config.yaml
num_hidden_layers: 26
hidden_size: 160
num_attention_heads: 2
num_key_value_heads: 1
head_dim: 64
intermediate_size: 640
vocab_size: 3455
hidden_act: "squared_relu"
norm: "rmsnorm"
norm_place: "pre"
norm_eps: 1e-06
positions: "rope"
rope_theta: 228000.0
rope_fraction: 0.75
qk_norm: true
attn_scale: 0.146
bias: "none"
tie_word_embeddings: false
parallel_block: false
extras: ["capped logits"]
init: "normal"
init_std_qkv: 0.0427
init_std_o: 0.0
init_std_up: 0.0427
init_std_down: 0.0
optimizer: "adamw"
learning_rate: 0.00367
beta1: 0.95
beta2: 0.99
weight_decay: 0.048
lr_head: 0.0136
warmup_steps: 232
schedule: "wsd"
decay_fraction: 0.812
decay_shape: "pow"
final_lr_fraction: 0.0
batch_tokens: 65536
max_seq_len: 512
doc_mask: true
train_tokens: 349800000
max_steps: 5338
dataset: "wikipedia_en"
Each number is 128 + 24 x the weight over its row's rms, rounded and kept within 0 to 255. Layers, rows and columns count from 0. The size above them is the row's rms in percent of the matrix's.

# layer 3 MLP down, 160x640, rms 0.0929, rows 105-147, columns 480-639
size [ 98 107  96  95 101 100  97  96  88  95  87  97  98 109  90  91  98 112 113 101 102  97 101  99 109 100  99 105  97  90 125  91 101 103 101  97  93  95 101 107  94 103  98]
[[151 140 142 123 127 126 110  92 121 150 114 124 135 122 126 100 120 150 128 144 129  85 142 141 123 137  94 139 131 144 132 132 121 134 141 127 170 144 140 179 122 111 195 129 148 126 143 123 169 116 108 139 169 143 123 131 138 130 140 103 130 122 161 130 132 126 129 140 116 132 105 127 116 130 121 157 153 142 138 142 173 127 136 126 125 143 133 149 119 113 125 124 119 123 187 142 138 175 127 130 135 129 145 126 111 102 221 144 123 136 113 114 144 123 124 136  71 128  93 140 169 189 134 128 135 155 186 105 111 127 131  97 144 138 117 136 135 155 102 129 115 117  69 130 123 128 118 169 129 120 148 118 127 125 126 128  54 178 169 140]
 [132 190 112 157 143 115 124 163 125 151 148 135 131 184 132 147 108 101 133 131 118 103  97 121 122  78 182 135 133 130 120 133 153 168 129 117 178 127  96 143 139 132  76 147 189 120 107 133 134 120 136 136 109 129 124 133 126 132 131 125 133 134 150 136 137 126 127 133 112 130 118 137 140 126 126 139 115 113 124 126 166 121 130 103 130 113 135 134 174 114 132  74 136 142 120 147 133 156 131 148 125 130 160 133  94 142 110 126 115 120 116 144  85 130 122 142 157 124 189 134 115 115 133 138 121 170  74 117 128 130 131 119 124 130 159 130 143 140 123 127 112 132 132  88 106 137 135 127 136 143  90  99 132 127 136  94  88 118 150 120]
 [126 123 126  50 129 131 130  83 128 106 118 128 110 127  96 168 141  73 145 146 162 142 158 151 140 111 140 139 123 127 109  79  83 161 131 121 114 145 132 113  86  83 111 128 103 119 152 124  97 129  64 135 144 128 143 129 135 127 110 113 129 130  70 127 107 117 126  74 119 128 139 144 141 131 124 140 108 127 134 120 148 125 129  98 122 122 126 131 122 163 126 160 131 164 136 108 176 171 119 125 121 126 131  99 159  94 139 123 152 122  76 120 151 129 133 121  74 123  56 131 129 137 131 131 127 118 152 132 110 113 132  81 124 146 124 122  78 117 112 142 137 138 148 136 118 128 142 148 130 143 135 104 126 140 126 137 120 135 109 119]
 [138 183 129  69 116 124 115 157 130 193 180 100 117 138 129 103 135 143 117 140 144  68 150 143 142 134 142  78 126 135 139 181 160 172 109  98 104  87 102  91 123  97  67 135 136 127 130 122 162 118 106 152 131 110 121 122 129 116 134 127 126 129 146  99 130 130 125 150 145 132 117 146 156 124 129 104 135 145 129 133 117 120 130 115 113 108 119 103 132 134 130 104 127 120 130 114 118 148 131 115 128 124  82 129 122 127 132 127 126 145 164 125  88 129 114 146 115 121  73 130 107 133 117 138 125 150 116 116 129 139 130  93 108 126  56 191 127 121 168 129 114 132 109 151 162 128 120 131 114 129  82 115 125 130 115  96 152 133  99 130]
 [131 155 120 162 124 102 113 149 105 127 109 144 142 106 112 143 102 154 120 134  64 129 134 175 124 138  59 179 129 136 119 144 132 125 136 140 197 121 128  84 158 124 117 123  88 141 118 134 166 134 163 144 167 137 130 129 129 124 113 126 136 131 132 121 111 124 129 102 149 131 185 114 106 111 121 182 103 128 131 124 146 142 125 107 121 123 150  98 150 118 110 101 125 127 131 142 126 138 134 133 123 125 156 121  91 142 201 128 131 111 128  90 141 130 111 125 119 135 131 128 136 110 125 131 135 161 170 100 134 124 117 125 139 130 127  98 140 126 119 155 104 125 137 157 145 132 152 130 140 134 145 126 131 118 102 167  76 128  97 129]
 [119 201 110 168 124 145 135 102 120 150 121 116 150 135 130 128 131 168 125 131 148 133 155 174 137 158 122 135 127 134 134 101  73 140 126 128 132 124  97 111 134 128 128 116 151 144 166 129 102 115 143 114 148 109 117 128 120 120 125  91 130 112 114 187 146 137 130 136  84 128 102 138 104 116 137 151 169  81 126 141 162 116 128 153 131 136 136  91 105 110 123 180 144 108  44 139 150 141 130 131 111 119 119 154 110 126  93 135 125 145 161 150  68 133 156 114 113 132 147 130 157 105 130 132 133 152 130 133 142 136 135 117 128 138  41 141 120 128 116 106 125 121 114 118 110 124 125 189 138 130  93 171 141 120 115 168 111 118  91 123]
 [165 102 117 114 137 108 133 117 129  85 114 132 130 155 132 120  98 139 130 141  83  88 144 193 146 132 180 115 121 133 114  75 107 157 113 130 121 114 142 167  98  60 131 100  77 122 103 130 158 123 133 141 158 133 134 125 118 137 112 149 135 130 112 116 136 129 130 161 116 124 149 126  42 119 128 153 105 152 131 127  75 137 129 165 129 136 148 194 135 170 125  83 130 109 113 130  74 103 130  97 131 118  81 137 116 144 124 142 111 145 104 142 132 128 114 156  75 127 126 133 131 156 128 132 144 150 162 194 135 124 134 101 146 123 145 137 131 110 108 156 121 133 104 159 153 138 120 140 137 151 129 158 122 126 138 112 128 118 129 116]
 [151 151 121 147 132 122 130 228 123  88 131 130 117 137 136 103 150 123 113 125 152 102 150 117 134 118  82  91 123 127 137 113 100  56 118 117 191 119  90  93 113 128  83  88 122 132 135 123  98 112 121 114 147 124 128 131 124 143 121 116 126 127 171 115 126 134 122 102 111 128 124 132 122 147 131 100 125  92 129 133 108 137 116 162 124 126 162 132 111 121 125  46 116 148 134 118  50 115 133 159 124 126 110 112 139 127 176 103 142 128 126  79 167 125 120 120 134 127 165 130 108 188 123 119 105 131  82  87 146 131 125 124 125 139 180 153 109 139 137 128 122 130 110 138 137 125 138  70 124 115  94  81 131 127 125 163 167 118 136 136]
 [145 103 125 131 123 136 122 105 131  99 100 124 120 190 158  90 142  97 136 126 101 150 163  81 123 151 142 141 127 140 143 112 196 132 139 123  37  90  95 124 120 116 167 102 178 149  91 125  92 127 124 119 149 122 138 128 135 130 137 126 120 135  64 116 144 123 138 140 159 131 132 122 119 140 128 143 146 160 138 110 137 139 126  40 134 138 148  80 130 137 123 141 138 120 185 114 119 144 139 109 125 134 135 124 165 137 164 115 116 139  87 104 133 131 123 118 117 134 173 122 172 157 129 134 142 113 105 144 132 134 133 122 122 128  85 140 123 124 136 140 127 135 116 106  54 132 133 146 134 115  71 103 126 131 129 154 155 172 143 147]
 [153 151 131 145 133 112 105 130 129 144  89 123 127  87 130 123  98 179 121 124 140 121 135 106 116  94 174 131 125 142 124 118 156 158 127 131 124 166 127  86 149 201  25 115  81 135 145 129 157 124 145 145 117 135 110 126 119 136 138 162 130 133  80  82 133 122 133 107 155 131 133 112 105 125 122 148 136 114 132 131 128 123 145 158 134 109 164 101 112 120 116 109 155 118  96 128  99 160 119  95 140 120 106 131 165  99 199 124 129 114 156  85 116 128 142 133 140 125 151 122 149 155 124 126 140 185 132  95 116 124 146  94 136 130 161 128 122 132 161 111 117 128 118 198  81 129 123 143 126 142  94  67 129 139 121 122 144 144 130 129]
 [ 31 127 135 145 136 153 122 129 141 136 197 124 124  59 124 173 140  70 121 106 108 173 167 131 123 221  94 127 131 126 116 130  84 119 128 117 195  83 121 128 135  98 179  95 133 116 142 122  96 122 137 101 152 117 142 135 125 114 140 162 132 138  78 144 125 120 123  52 131 127 153 117 197 108 121 146 152 133 139 128 128 147 122 183 128 147 132 161 135 133 121 145 152 109 129 157 124 161 113 138 132 121 146 102 161 128  91 134 119 124  97  92 137 138 136 122 127 128  68 135 131 125 142 133 111 137 148 139 122 123 138  87 142 141  93 158 140 148 112 117 126 134 133 149  78 138 133 115 118 116 117 162 128 121 130 144 158 143  79 125]
 [128 122 127 158 121 129 109 136 119 158 112 125 138  84 134 178 125  86 116 142 151 162 171 140 131 136 152 184 131 137 131  82 112 155 143 131 179 129 126 185 155 148 200  97  63 120 151 122 129 144 133 145 154 110 121 130 117 142 128 139 127 137  88 153 106 124 144 119 149 127 166 119 120 124 133 136 139 165 136 141 150 134 147 115 130 105 134 111 129 110 115  79 142 120 130 133 111 116 121  74 123 131  91 137 146 102  78 126 122 122 188 109 120 123 124 117 110 133 207 124 159 147 121 128 137 112 136  98 117 124 130 130 128 139 112  99 145 115 103 131 119 122 172 129 161 121 120 149 128 150 122 140 128 138 148  70 138 132 123 128]
 [126 196 116  98 117 174 117 141 124 130 152 116 142 134 130 106 126 165 117 117 160 158 184  69 138 106 111 159 121 128 122 104  45 128 129 111 108  73 123  95  80 135 181 173 164 137 120 127  69 141 149 131 134 129 136 116 123 121 126 164 137 135 135 174 111 128 115  56 113 125  81 118 165 126 119 126  69  90 124 118 178 117 123 127 126 137 121 154 130 152 125 104 139 120 146 125  84 149 123 117 133 123 130 134  97 123 167 115 130 160 162 192 125 128 138 127 111 130 103 133  91 120 125 129 118 124 142 157 127 128 127  91 130 119 129 106 127 124  68 152 126 133 116  91 130 132 130 110 121 123  67  98 135 128 141 153  89  95 121 161]
 [111 117 135  70 137 104 129 139 115 144 161 154 104 108 139 100 101 132 125 118 131 108 137 117 130 149 120 170 126 115 114 168 106 168 111 126  71 120 150 140  84 111  79 162  97 134 123 124 133 123 166 145 125 123 122 128 133 127 132 122 128 122 115 125 124 133 126 119 139 125 200 140 114 116 122  42 140 118 124 123 139 123 140 130 124 151 130 103 119 160 131 111 148 139 100 120 129 116 136  63 113 128 110 123 169 133 200 126 141 122 138 126 105 125 139 124 149 120  90 125 130 114 120 131 132 122 155 180 128 132 131 155 125 135 176 156 137 141 196 113 149 134  85 112 129 122 145 195 129 120 150 122 136 132 129 196 159 122 108 143]
 [113 101 136 104 132 112 117 150 133 175  57  92 149 107 106  54  59 139 128 119 141 105 101  80 131 111  87  33 123 120 138 100 120  60 107 120 127 120  27 130  81  75  84 139 113 113 148 124  60 110  93 117 119 130 122 127 123 125 139 118 124 132 112 155 118 129 146 146 119 127  84 132 141 123 125 127  88  95 124 135 128 128 128 120 120 151 119 112 166 160 134  90 121  88  83 112 116 107 111 172 128 112  92 135 121 108 157 138 124 121  97 105 126 128 136 146 148 123 141 127 110 112 133 128 134 147  92 161 123 123 143  97 130 122 161 119 158 141 100 126 117 118 101  84  87 136 132 161 135 136 139 107 130 119 140  74 109 104  62  85]
 [158  74 141 160 128 165 150 125 141 112 136 176 123 103 133 133 132 164 126 143 101 163  70 148 120 116 129 119 123 134 129 118 105 160 129 137 122 146 138 166 133 137 165 149 148 137 129 124 121 136 140 141  93 124 145 130 133 136 124 106 132 140 202 105 136 127 112 144 170 127 129 133  91 133 116 124 138 135 123 120 168 118 121 130 132 126 126 166  93 100 134 134 117 141 146 119 177 124 113 126 130 128 173 115  96 171 112 111 131 131  99 138 133 134 126 130 172 131 188 128 145 109 126 128 131  91 161  89 131 133 124 164 132 128 188 122 143 138 153 154 131 136 112 109 129 126 132 143 116 141  80 143 131 138 134 158  79  68 146 126]
 [178  41 132  95 132 130 123 203 128 123 161 148 131 120  97 101  81 156 119 120 167 125 118 121 141 162 130 156 124 133 114 146  55 128 101 127  85 151 154 167  97 137 135 124 111 132 129 124 148 126 155 137 111 134 138 127 131 144 111 106 126 120 131 119 135 133 115 116 124 124 103 123 126 122 123 148 165  50 132 119 114 103 136 146 139 127 122 135 109 130 119 149 154 125 110 101  96 123 124 130 128 132 148 137 164  98 158 128 131 119 118  54  67 128 133 119  81 127 121 133  98 135 126 126 123 111 123 112 116 125 116 128 114 120 106 142 122 109  72 127 125 130 102 110  98 124 127  99 131 130 227 116 130 128 137 194 136  96 170 132]
 [127 207 138 147 132 147 146 148 127 188 119 104 116  61  96  87 117  49 113 134 134 143 144  69 130 142  84 102 130 128 131 131  50 164 153 125 120 105 115 223  80 148 183  85 106 140 124 136 144 111 107 126 128 128 118 126 130 120 123 167 127 124 118 185 122 133 116 150 131 129 103 119 132 133 129 127 110 113 130 135  75 126 139 170 135 117 134 147 107  92 119  98  94 130 137 102 109 101 132 166 123 133 111 126 132 103 110 155 126 148 140 109 105 134 133 126 121 124 154 122 162 118 120 131 142  84 136 101 132 129 128 137 120 127 122 134 124 121 105 136 144 130 119  90 149 126 126 151 131 125  64  92 127 122 113 145 156  96 123 102]
 [ 89 111 108 146 130  49 115 110 116 102 137 128 126 112 137  93 109 134 115 116  89 103 151 102 128 109 105  78 118 122 121  84 107  61 133 135 115 135 147  97 124 112 141 107 102 137  89 125 103 130  88 142 121 110 118 121 122 128 109 113 128 130 128 136 123 123 123 133 173 123 119 116 128 129 134 123 194 162 122 118 110 116 117 144 128 113 116 126 152 119 127 137 126 106 121 124 113  96 116 134 122 126 115 130  92 129 142 115 121 123 161 112 157 130 115 123 164 130 149 121 134 102 123 118 119  99 140  86 133 137 137 199 125 140 127 122 125 119 131 127 133 128 137  55 139 120 140 131 115 125 122  87 121 130 122 130 109  95 130 137]
 [ 92  68 123  59 113 106 100 117 133 116 104 130 151 113 126 140  74 108 126 122 129 184 118 145 124 146 148 143 129 129 122 150 217 130 124 113 180 135 102 106 138 124 107 181  64 130 136 136 155 117 161 124  85 114 134 126 125 124 117 115 114 119 135  70 120 136 127 139 166 127 124 149 133 107 121 144  88 132 122 126  97 131 163  86 124 121 130 134 161 134 120  89 133 108  98 121 155 116 129 166 134 129 143 123 155 138 203 126 128 151 106 126 142 122 132 126 157 121 126 130 139 139 142 128 141 146 114 125 137 139 117 167 129 102 105 183 119 124 121 135 128 125  80 151 105 131 112 179 115 137 149 110 122 120 130 124 140  92 111 124]
 [104 197 130 147 135 113 154 139 130 134 107 109 146 181 117 137 173  94 136 123 157 132 147 175 132  61  93 140 121 127 145  92  76 127 117 130 124 142 174 140 132 173 160 112 177 111 168 113  92 128 141 118 101 133 128 131 135 127 133 168 125 131 162 143 133 131 129 131 167 126 135 132 143 125 131 138 111 108 133 130 142 141 126 149 122 138 145 141 135 152 128 102 123 119 142 135 175 172 105 122 124 128 135 124 134 107 123 141 124 117  81 133  90 125 136 133 140 135 114 137 112 107 133 146 119 104 193 113 118 122 126 129 124 135 169 150 105 105 132 123 140 127 185 116 141 126 140 176 109 125 172 161 124 140 132 147  97 115 171 138]
 [115 128 137 129 132 110  95 118 134 164 162 120 121 181 138 164 122 179 135 143 114 145 161 155 121 172 138 134 128 134 121  90 142 111 136 144 103 163 134 142 145 130 187 136  71 141 138 136 189 130 146 124 128 135 121 125 134 140 127 156 132 131 155  95 128 133 117 170 169 131 102 136 148 125 128 179 132 141 126 144 138 141 146 169 154 116 149 203 144  89 128  82 123 135 111 165 140 111 114 138 142 129 144 139 110 155 134 129 135 139 106 105 209 128 137 133 115 127 155 128 116 117 132 135 142 137 122  99 116 150 136 171 138 144 169 154 127 134 147 131 116 134 140 198  93 127 133 136 124 127 120 132 128 131 153 109  94 143 185 141]
 [ 92 169 125 142 136 145 114 115 127 123 189 133 141 118 113 160 149  83 119 133 152 118 138 189 133 151 173 213 126 125 129 146 145 147 140 129 131 134 143 108 170 121 123 148 112 147 153 121 126 134 153 136 139 118 165 129 136 136 111 133 132 134 152 139 142 126 131  87 205 128 161 121 110 126 133  99 140 120 131 128 124 121 154 161 125 139 137  91 122 133 137  82 138 108 156  98 108 130 125  98 123 127 130 144  99 109 104 128 141 142  68 127  91 135 119 124 167 134 116 131 109 128 121 122 145 117 144 149 110 134 129 184 134 142  22 130 131 120  71 142 144 130 167  52 101 134 126 120 138 120 137 169 132 128 130 146 121  99 134 133]
 [114 115 129 119 141  60 125 131 133 164 138  99 140  82 138 142 119 142 129 131 104 164  94 182 125  72 214  88 128 134 115 140 159 106 125 143 120 133 119 104 145 103 156 113 168 137 108 131 146 124 130 116 194 132 119 134 127 126 109 101 125 106 119  89 115 129 140 131 123 127 163 124 156 135 131  90 167 149 131 144  48 141 103 190 123 143 133 137 128 157 107  97 172 145 164 157  77 154 121 137 128 129 141 153  92 139 159 136 126 108 143  73 163 120 136 118 113 129 109 134 104 130 137 121 135 127 134 144 135 129 119 182 122 139 174 130 128 140 111 120 117 143 103 108 137 124 133 129 139 135 157 158 121 135 118 156 114 170 126 122]
 [121 138 109 126 129 125 115 112 117 106 122 130 130  96 139  82 129 151 114 126 150  55 117 142 115 115 137 129 123 126 111 111 147  80 109 118  96 111 180 148 139 100  47 134 143 115 114 123  41 126  92 127 130 125 128 122 116 122 126 107 123 125  74  94 104 123 123 138  74 126  90 135 127 127 118 135 151 104 119 115  88 130 125  57 135 107 124 108 143 124 112 143 112 139  82 126 137 113 129  93 112 127  42 133 106 134 110 129 128 132 125  99 135 122 123 133  81 131 123 125  95 126 125 124 112 145 139  72 130 123 119  91 141 120  87 124 132 140  92 148 123 119 100 117 108 125 120  94 127 132  79 126 125 130 128  59 127 119 112 122]
 [148 150 107 158 117 192 147  81 126 107 107 109 145 134 136 154 139 160 120 133 102 173 107 142 126 143  78 147 127 131 131 175 180 138 156 131  76  56 179  70 169 128  86  66  75 117 143 123 106 134 165 147  83 110 139 125 127 119 132  89 125 120 122  64 127 130 128 151 172 126 139 118 144 116 124 165 174 145 133 119 131 152  99 120 122 137 138 144 131 134 124 126 129 116 109 132 139 184 125 122 136 116 171 131 145 140 178 141 127 135 121  69 139 121 118 127 147 127 113 129 143 138 130 117 141 154 170 117 119 125 123 134 119 149 192 173 138 115 201 141 123 134 157 117 101 126 125 150 123 128 136 137 119 127 117 163  51  87 152 119]
 [141 161 126 113 111 189 121 132 141 163 149 118 128  80 134 127 112 147 145 137 153 155 174 148 128 122 157 167 135 133 143 168 128 168 134 140  93 110 119 134 108  61 139 106 157 133 113 128 187 134 144 127 139 149 128 125 115 141 115 137 130 120  33 106 120 124 144 123 117 128 135 115 138 150 147 122 185 103 125 136 132 130 121 157 140 117 130 226 137  88 122 150 145 129  97 106 120 105 139 161 133 120 117 108 102 133 172 157 124  99 130 127 209 136 109 117 164 124 134 128 140 138 120 128 131 118 142 135 128 143 123  81 129 139 151 144 143 141 104 127 125 127  88 137 158 117 132 100 135 128  88 118 123 131 103 148 133 141 123 131]
 [ 90  87 115 155 149 166 130 163 146 155 125 133 135 137 129 169 120  59 124 105  53 133  96 140 121 140 132 155 132 132 116 120 143  69 141 127 197 126  89 153 152 133 154 143 134 131 153 136 140 138 137 130 151 123 141 130 118 132 136 164 119 127 141 110 134 127 141  98 143 133 107 128  82 126 121  95 156 117 135 138 154 131 136  89 122 122 122  88 144 163 139 198 115  98 111 123  56 215 122  84 142 127 148 132 140 136 107 146 117 125 141  80 158 121 125 138 194 141 155 136 147 132 129 113 151 121 132 110 121 126 125 131 130 124  89 176 118 120  84 134 133 117 166  94 133 118 124 147 133 150 167 132 130 138 179 144 146 139 148 135]
 [ 91 115 125  87 132  51 130 132 124 147  89 106 108 129 132 125  88 142 135 126 200  96 126 143 114 119  77 169 124 131 122 174 114 110  91 128 125 154 142 144  22 115  92 113 113 132 100 131 169 133 156 127 127 134 111 125 130 123 113  51 133 146 147 118  97 121 114 189 140 122 103 141 150 134 139 144 129  96 130 127 162 116 137 121 125 142 123 140 137 139 132  92 114 136 163 120 121 138 134 110 135 123 116 122 124 135 100 120 137 128 122 100  68 132 126 117 140 119  53 114 135  71 126 118 126 150 143 149 136 129 127 115 118 136 152 121 138 149 148 118 137 134 140 128 120 119 123 154 129 120  72 106 122 137 131 149 159 142 134 124]
 [135  89 120 192 144 142 143 107 134 149 120 155 130 111 115 129  96 139 130 126 160 149  97 121 128 133  77  54 125 130 147 111 152  95 140 104  70  67 166  97 137 170 151 127 114 112 119 130 134 148 108 157 138 142 111 134 132 133 125 157 136 123 132 127 137 127 137 145  78 129 209 137 131 122 131 103 175  95 123 122  94 139 134 190 130 132 127 116  94 173 133 121 142 142 141  84 187 137 137 126 136 127 141 149  65 153 144 132 120 111 122 136  99 137 128 127  74 130  89 136 152  99 127 109 125 110 177 129 127 123 135 122 133 137 146 154 115 120 102 144 106 112 187 155 195 126 118 183 141 126 124 138 133 131 168 105 121 151 108 100]
 [140 104 120 107 125 136 113 127 124 137 115 125 140  82 121 107  69 105 117 119 100 104 141  87 126 122 133  42 118 139 117  68 156 125 106 132 126 138  99  62 144 123 114 110  74 127 141 123  70 115 107 138 115 130 147 124 124 131 114 130 123 123 139  83 148 123 120 141 122 123 128 113  90 114 121 143 158 114 128 133 105 109 129 125 127 126 120 112 134 128 122 163 115 142 111 102  72 155 122 145 131 134 137 107 171 111 140 115 120 129 139  78 125 128 125 124  94 132 109 128 120 102 126 130 121 100 125  93 128 125 118  94 108 125 115 175 111 129  93 112 126 127 151 109 105 126 113 131 123 140 150 155 124 127 115 130 103 104  81 135]
 [128 112 127  41 110 127 148 106 120 115 124 132 125 146 124  82  95 139 140 126 125 132 127 133 115 145 156 131 124 120 119  86 111 121 130 120 128  94 123 157 133 117 126 137 117 121 132 129 115 128 112 132  95 151 114 124 133 114 119 123 121 137 102 109 106 127 124 173  65 125 186 126 102 124 122 135 105 115 123 138 120 144 111  87 122 100 140 128 138 109 132 122 126 108 186 135 172 108 119 105 126 129  88 129  64 126 172 124 125 115 105 162  86 114 119 125  59 128 107 132 139 128 124 121 137 124  94  78 128 135 126 193 128 118  70  41 118 131 160 145 119 122 134 109 118 124 115 125 116 127  60 156 129 132 114  61 134  98 119 123]
 [101 122 121 134 132  90 113 180 121  74 127 136 127 174 143 130 137 174 122 123 142 126 128 142 140 129  59 102 125 132 134 136 203 114 151 129  92 141 113 131 140 118 124 146 145 125 128 126 118 125 108 140 153 130 125 129 133 121 133 125 124 116 139 116 118 132 137 171  82 129 135 134 162 110 125  96 104 114 120 128 144 125 132 108 119 137 101 148  92 106 119 130 103 120  91  97  91 112 134  82 139 120 131 117 140 123  85 119 118 111 140  93 136 136 124 135  91 115 132 134 106 121 124 119 132 105 106 161 130 132 126 104 118 132 131  88 135 131 170 124 133 134 140  88 108 133 145 138 131 133 188  86 118 120 118  77 136 115 114 123]
 [ 95 114 127 122 113 102 118  52 119 115 116 110 131 132 107 147 132  90 118 125 154 124 132 126 135 132 132 136 126 125 133  80 120  98 133 151  93 122 125 132  65 147 149 182 168 144 106 122  96 136 144 128  96 108 112 131 125 120 115  76 131 110 110 110 119 116 132 141 167 126 106 119 147 116 134 102 156 117 126 113 114 112 134 136 117 142 121 169 115 106 107 119 137 110 141 138 154 129 134 195 117 143 208 114  82 146 134 113 134 122 101 155 108 134 145 126  79 136 185 130 134 168 130 128 112 182 115  82 119 126 125 130 120 132 144 153 124 122 133 117 134 136 104  94 127 121 131 109 124 126 144  70 126 124 110 105 113 100 131 127]
 [ 99 111 129 174 124 156 119 122 138 139 154 143 123 129 128  73 104 105 128 132 187 111 167  95 130  65 121 146 136 135 117 126 139 114 127 114 128 116 115 120 205 185 137  82 147 132 145 129 160 129 153 123 185 119 135 127 125 137 110 169 126 127 140 164 103 123 120 149 122 124 160 123 128 129 125 129 124 151 135 119 164 132 141 194 120 124 120 162 146 124 142 118 123 128 124 166 135 149 128 169 123 134 156 122  97 116  67 130 115 133  72 147 116 130 123 112 176 123 177 128 140 146 129 117 123 172 149 147 122 131 123 132 138 153 109 112 100 142 150 130 134 123 170 167 200 129 122 149 123 129 101 144 131 131 133 114  86 155 118 143]
 [112  70 133 144 131 172 138 171 121 107 103 106 140 123 125 138  77 128 125 134  99 146 151 147 136 173 164 134 123 125 135 123  87 153 124 128 108 169 121 114 107 158  69  96  87 129 166 125 114 116 121 115 147 129 148 121 115 137 123 170 131 118 177 125 138 122 125 139 101 131 158 132 118 112 113 159 126  55 128 121 128 126 117 127 116 127 125 172 128 141 141 130 103 138 151 114 146 142 132  76 139 123 161 139 153 120 160 123 125 121  79  98 151 137 109 123  77 135 153 126 110  96 126 142 135  79 117  86 127 134 138 101 129 130 129 116 117 120 137 114 134 114 178 109 112 132 133 161 124 124  89 177 129 120 131 127 116 166 108 128]
 [174  93 112 117 120 137 127 175 124 147  97 138 122 159 110 119 134 128 126 134 139 140 151  85 133 130 129  92 129 124 103  86 123 118 114 145 137 174 126 138  91 137 133 120 140 137 123 125 131 113 103 106  80 121 128 125 120 138 103 195 126 136 103 102 118 131 113 221  95 125 118 114 139 125 134 112 123 145 133 130 167 120 116 126 113 121 129 135 115 106 136  84 115 112 163 121 162 108 134 137 106 119 132 132  87 107 155 133 129 150  60 130 112 122 143 120 119 135 169 125 143  88 135 144 109 117 106 165 119 127 135 108 127 116 117 133 136 131 185 157 129 115 142 167 194 126 121  87 126 117  93  99 141 135 126 106 107 110 148 115]
 [131 149 128 160 130  97 143 133 135 121 160 127 113  80 110 153 131 169 126 139  77 114 136 136 133 161 154 143 122 134 153 137  97 133 112 117 145 144 156 139 142  66  90 125 125 129 134 121 160 126 147 127 135 127 136 125 133 121 132 133 127 119 122 142 148 131 140 132 155 130 187 109 124 156 137 140  75 201 131 133 105 163 126 186 153 112 135 127 108  93 138  89 138 144 121 109 139 166 151  80 120 119 159 106 109 129 110 130 135 147 141 150  96 126 124 155  87 126 168 135 152 155 129 115 129 109 140  77 142 128 123  72 130 118 126 175 143 120 155 147 100 135 184 137 156 135 131 162 130 111 184  77 126 127 116 134  91  99 143 116]
 [138  82 123 149 132 130 136 116 121 147 176 133 119 101 138  64 126  90 115 122 123 125 159 128 121  97 174 137 131 127 141 131 153 101 144 123  75 130 184 113 103 112 137 127 127 132 136 126 104 110 170 128  87 127 135 124 131 115 121 125 132 122  98 109 137 119 117 133 156 126 125 140 157 129 143  88 149 172 119 118  90 127 128 109 113 107 134 107 154 151 116 112 121 141  99 143 149 139 135  90 106 134 127 112 112 134 189 119 124 136 132 108 134 132 136 124  71 133 179 119  74 156 125 134 134 159  92 121 134 118 127 175 145 148 110 149 106 136 127 139 112 127 163  71 119 133 125 129 107 121 109  86 118 132 142 160  99  88 117 107]
 [  0 111 124 156 109 180 116 158 130  86 192 118 105 139 126 136 150 172 120 125 128 136 106 137 107 168 125 163 124 125 114 203 146 108 156 132 161 136 138 177  63 119  74 103 129 139 115 132 128 128 126 138 117 119 113 130 124 112 137 103 133 131  91 149 129 126 125 138 117 132 114 124 131 113 124 174  81 173 123 135 202 143 122  97 111 136 124 159 155 131 128  86 123 118 179 109  99 112 121 144 121 122 143 130 126 116 142 140 136 141 102 144 131 116 133 132  77 133 157 125 121 103 127 135 126 116 149 141 128 128 147 150 134 134  80 141 126 138 111 112 110 134 135 104 163 134 119 105 122 133  96 170 125 136 135 125 108 163 167 118]
 [108 151 117 137 117 131 157 100 149 135 135 150 129 154 146 156 127 165 115 115 142  96 130 157 120  77 136 122 127 118 128 135 115 111 118 120 140 143 164 122 100 132 116 133 154 121  99 133 174 123  94 125  76 137 124 133 129 138 116 114 119 122 148 116 113 137 123 103  60 127 128 150 153 150 140 160  55 110 125 137  68 121 133 128 134 122 148 169 149 140 130 159 141 123 177  99  98 137 129 146 129 128 137 125 108 135  96 142 131 155 206 126  93 127 130 118 134 129 143 134 167 126 143 135 126  80 121  98 116 140 112 122 124 115  48  79 131 145 131 138 117 129  42 158 102 122 112 165 113 122  48 128 124 119 125 130 140 115 137 125]
 [124 111 116 127 137 108 126  78 133 146 190 131 130 125 121 129 141 192 141 129 193 180 135 153 147 183 137 163 129 123 150 127 185 168 147 139 167 153 105 135 154 122 176 119 114 124 133 125 116 126 192 129 121 129 114 128 107 134 128 116 127 122 133 133 153 129 132  99 129 130 164 122 120 130 133 176 115  94 132 139 116 133 138 150 127 128 117 136 124 164 129  90 113 133 100 120 135  90 124 130 113 130 174 117 120 123 109 142 132 135 204  93 142 126 129 138 144 136 130 122 162 167 131 118 134 139 181 119 126 128 132 121 134 120 131 183 136 121 132 125 119 135  98  78 144 134 137 160 143 135 150 152 131 129 125 141 129 214 168  99]
 [ 68 112 127 129 120  98  94 106 128 154 100 129 123 132 136 124 148  87 130 114 134 148 161 170 117  92 166 102 136 146 125  59 128 137 158 131 119 131 119 174 151 161 168 121 139 137 123 128 142 137 171 123 108 124 104 129 116 137 129 120 129 136 101  97 129 121 127 181 136 129 165 133  87 128 126 105  71 136 137 131 103 148 133 152 134 142 137 166 140 104 138 164 144 143 103 159  93 130 124 141 111 120 135 123 146 127 100 143 120 133 126 119 153 132 144 133 141 120 100 135 111  77 129 140 120 144 165 100 117 119 122 156 136 122 153  53 149 130 113 144 104 149 171  94 126 119 128 161 139 136  86  94 119 134 117 140 115 163 121 130]]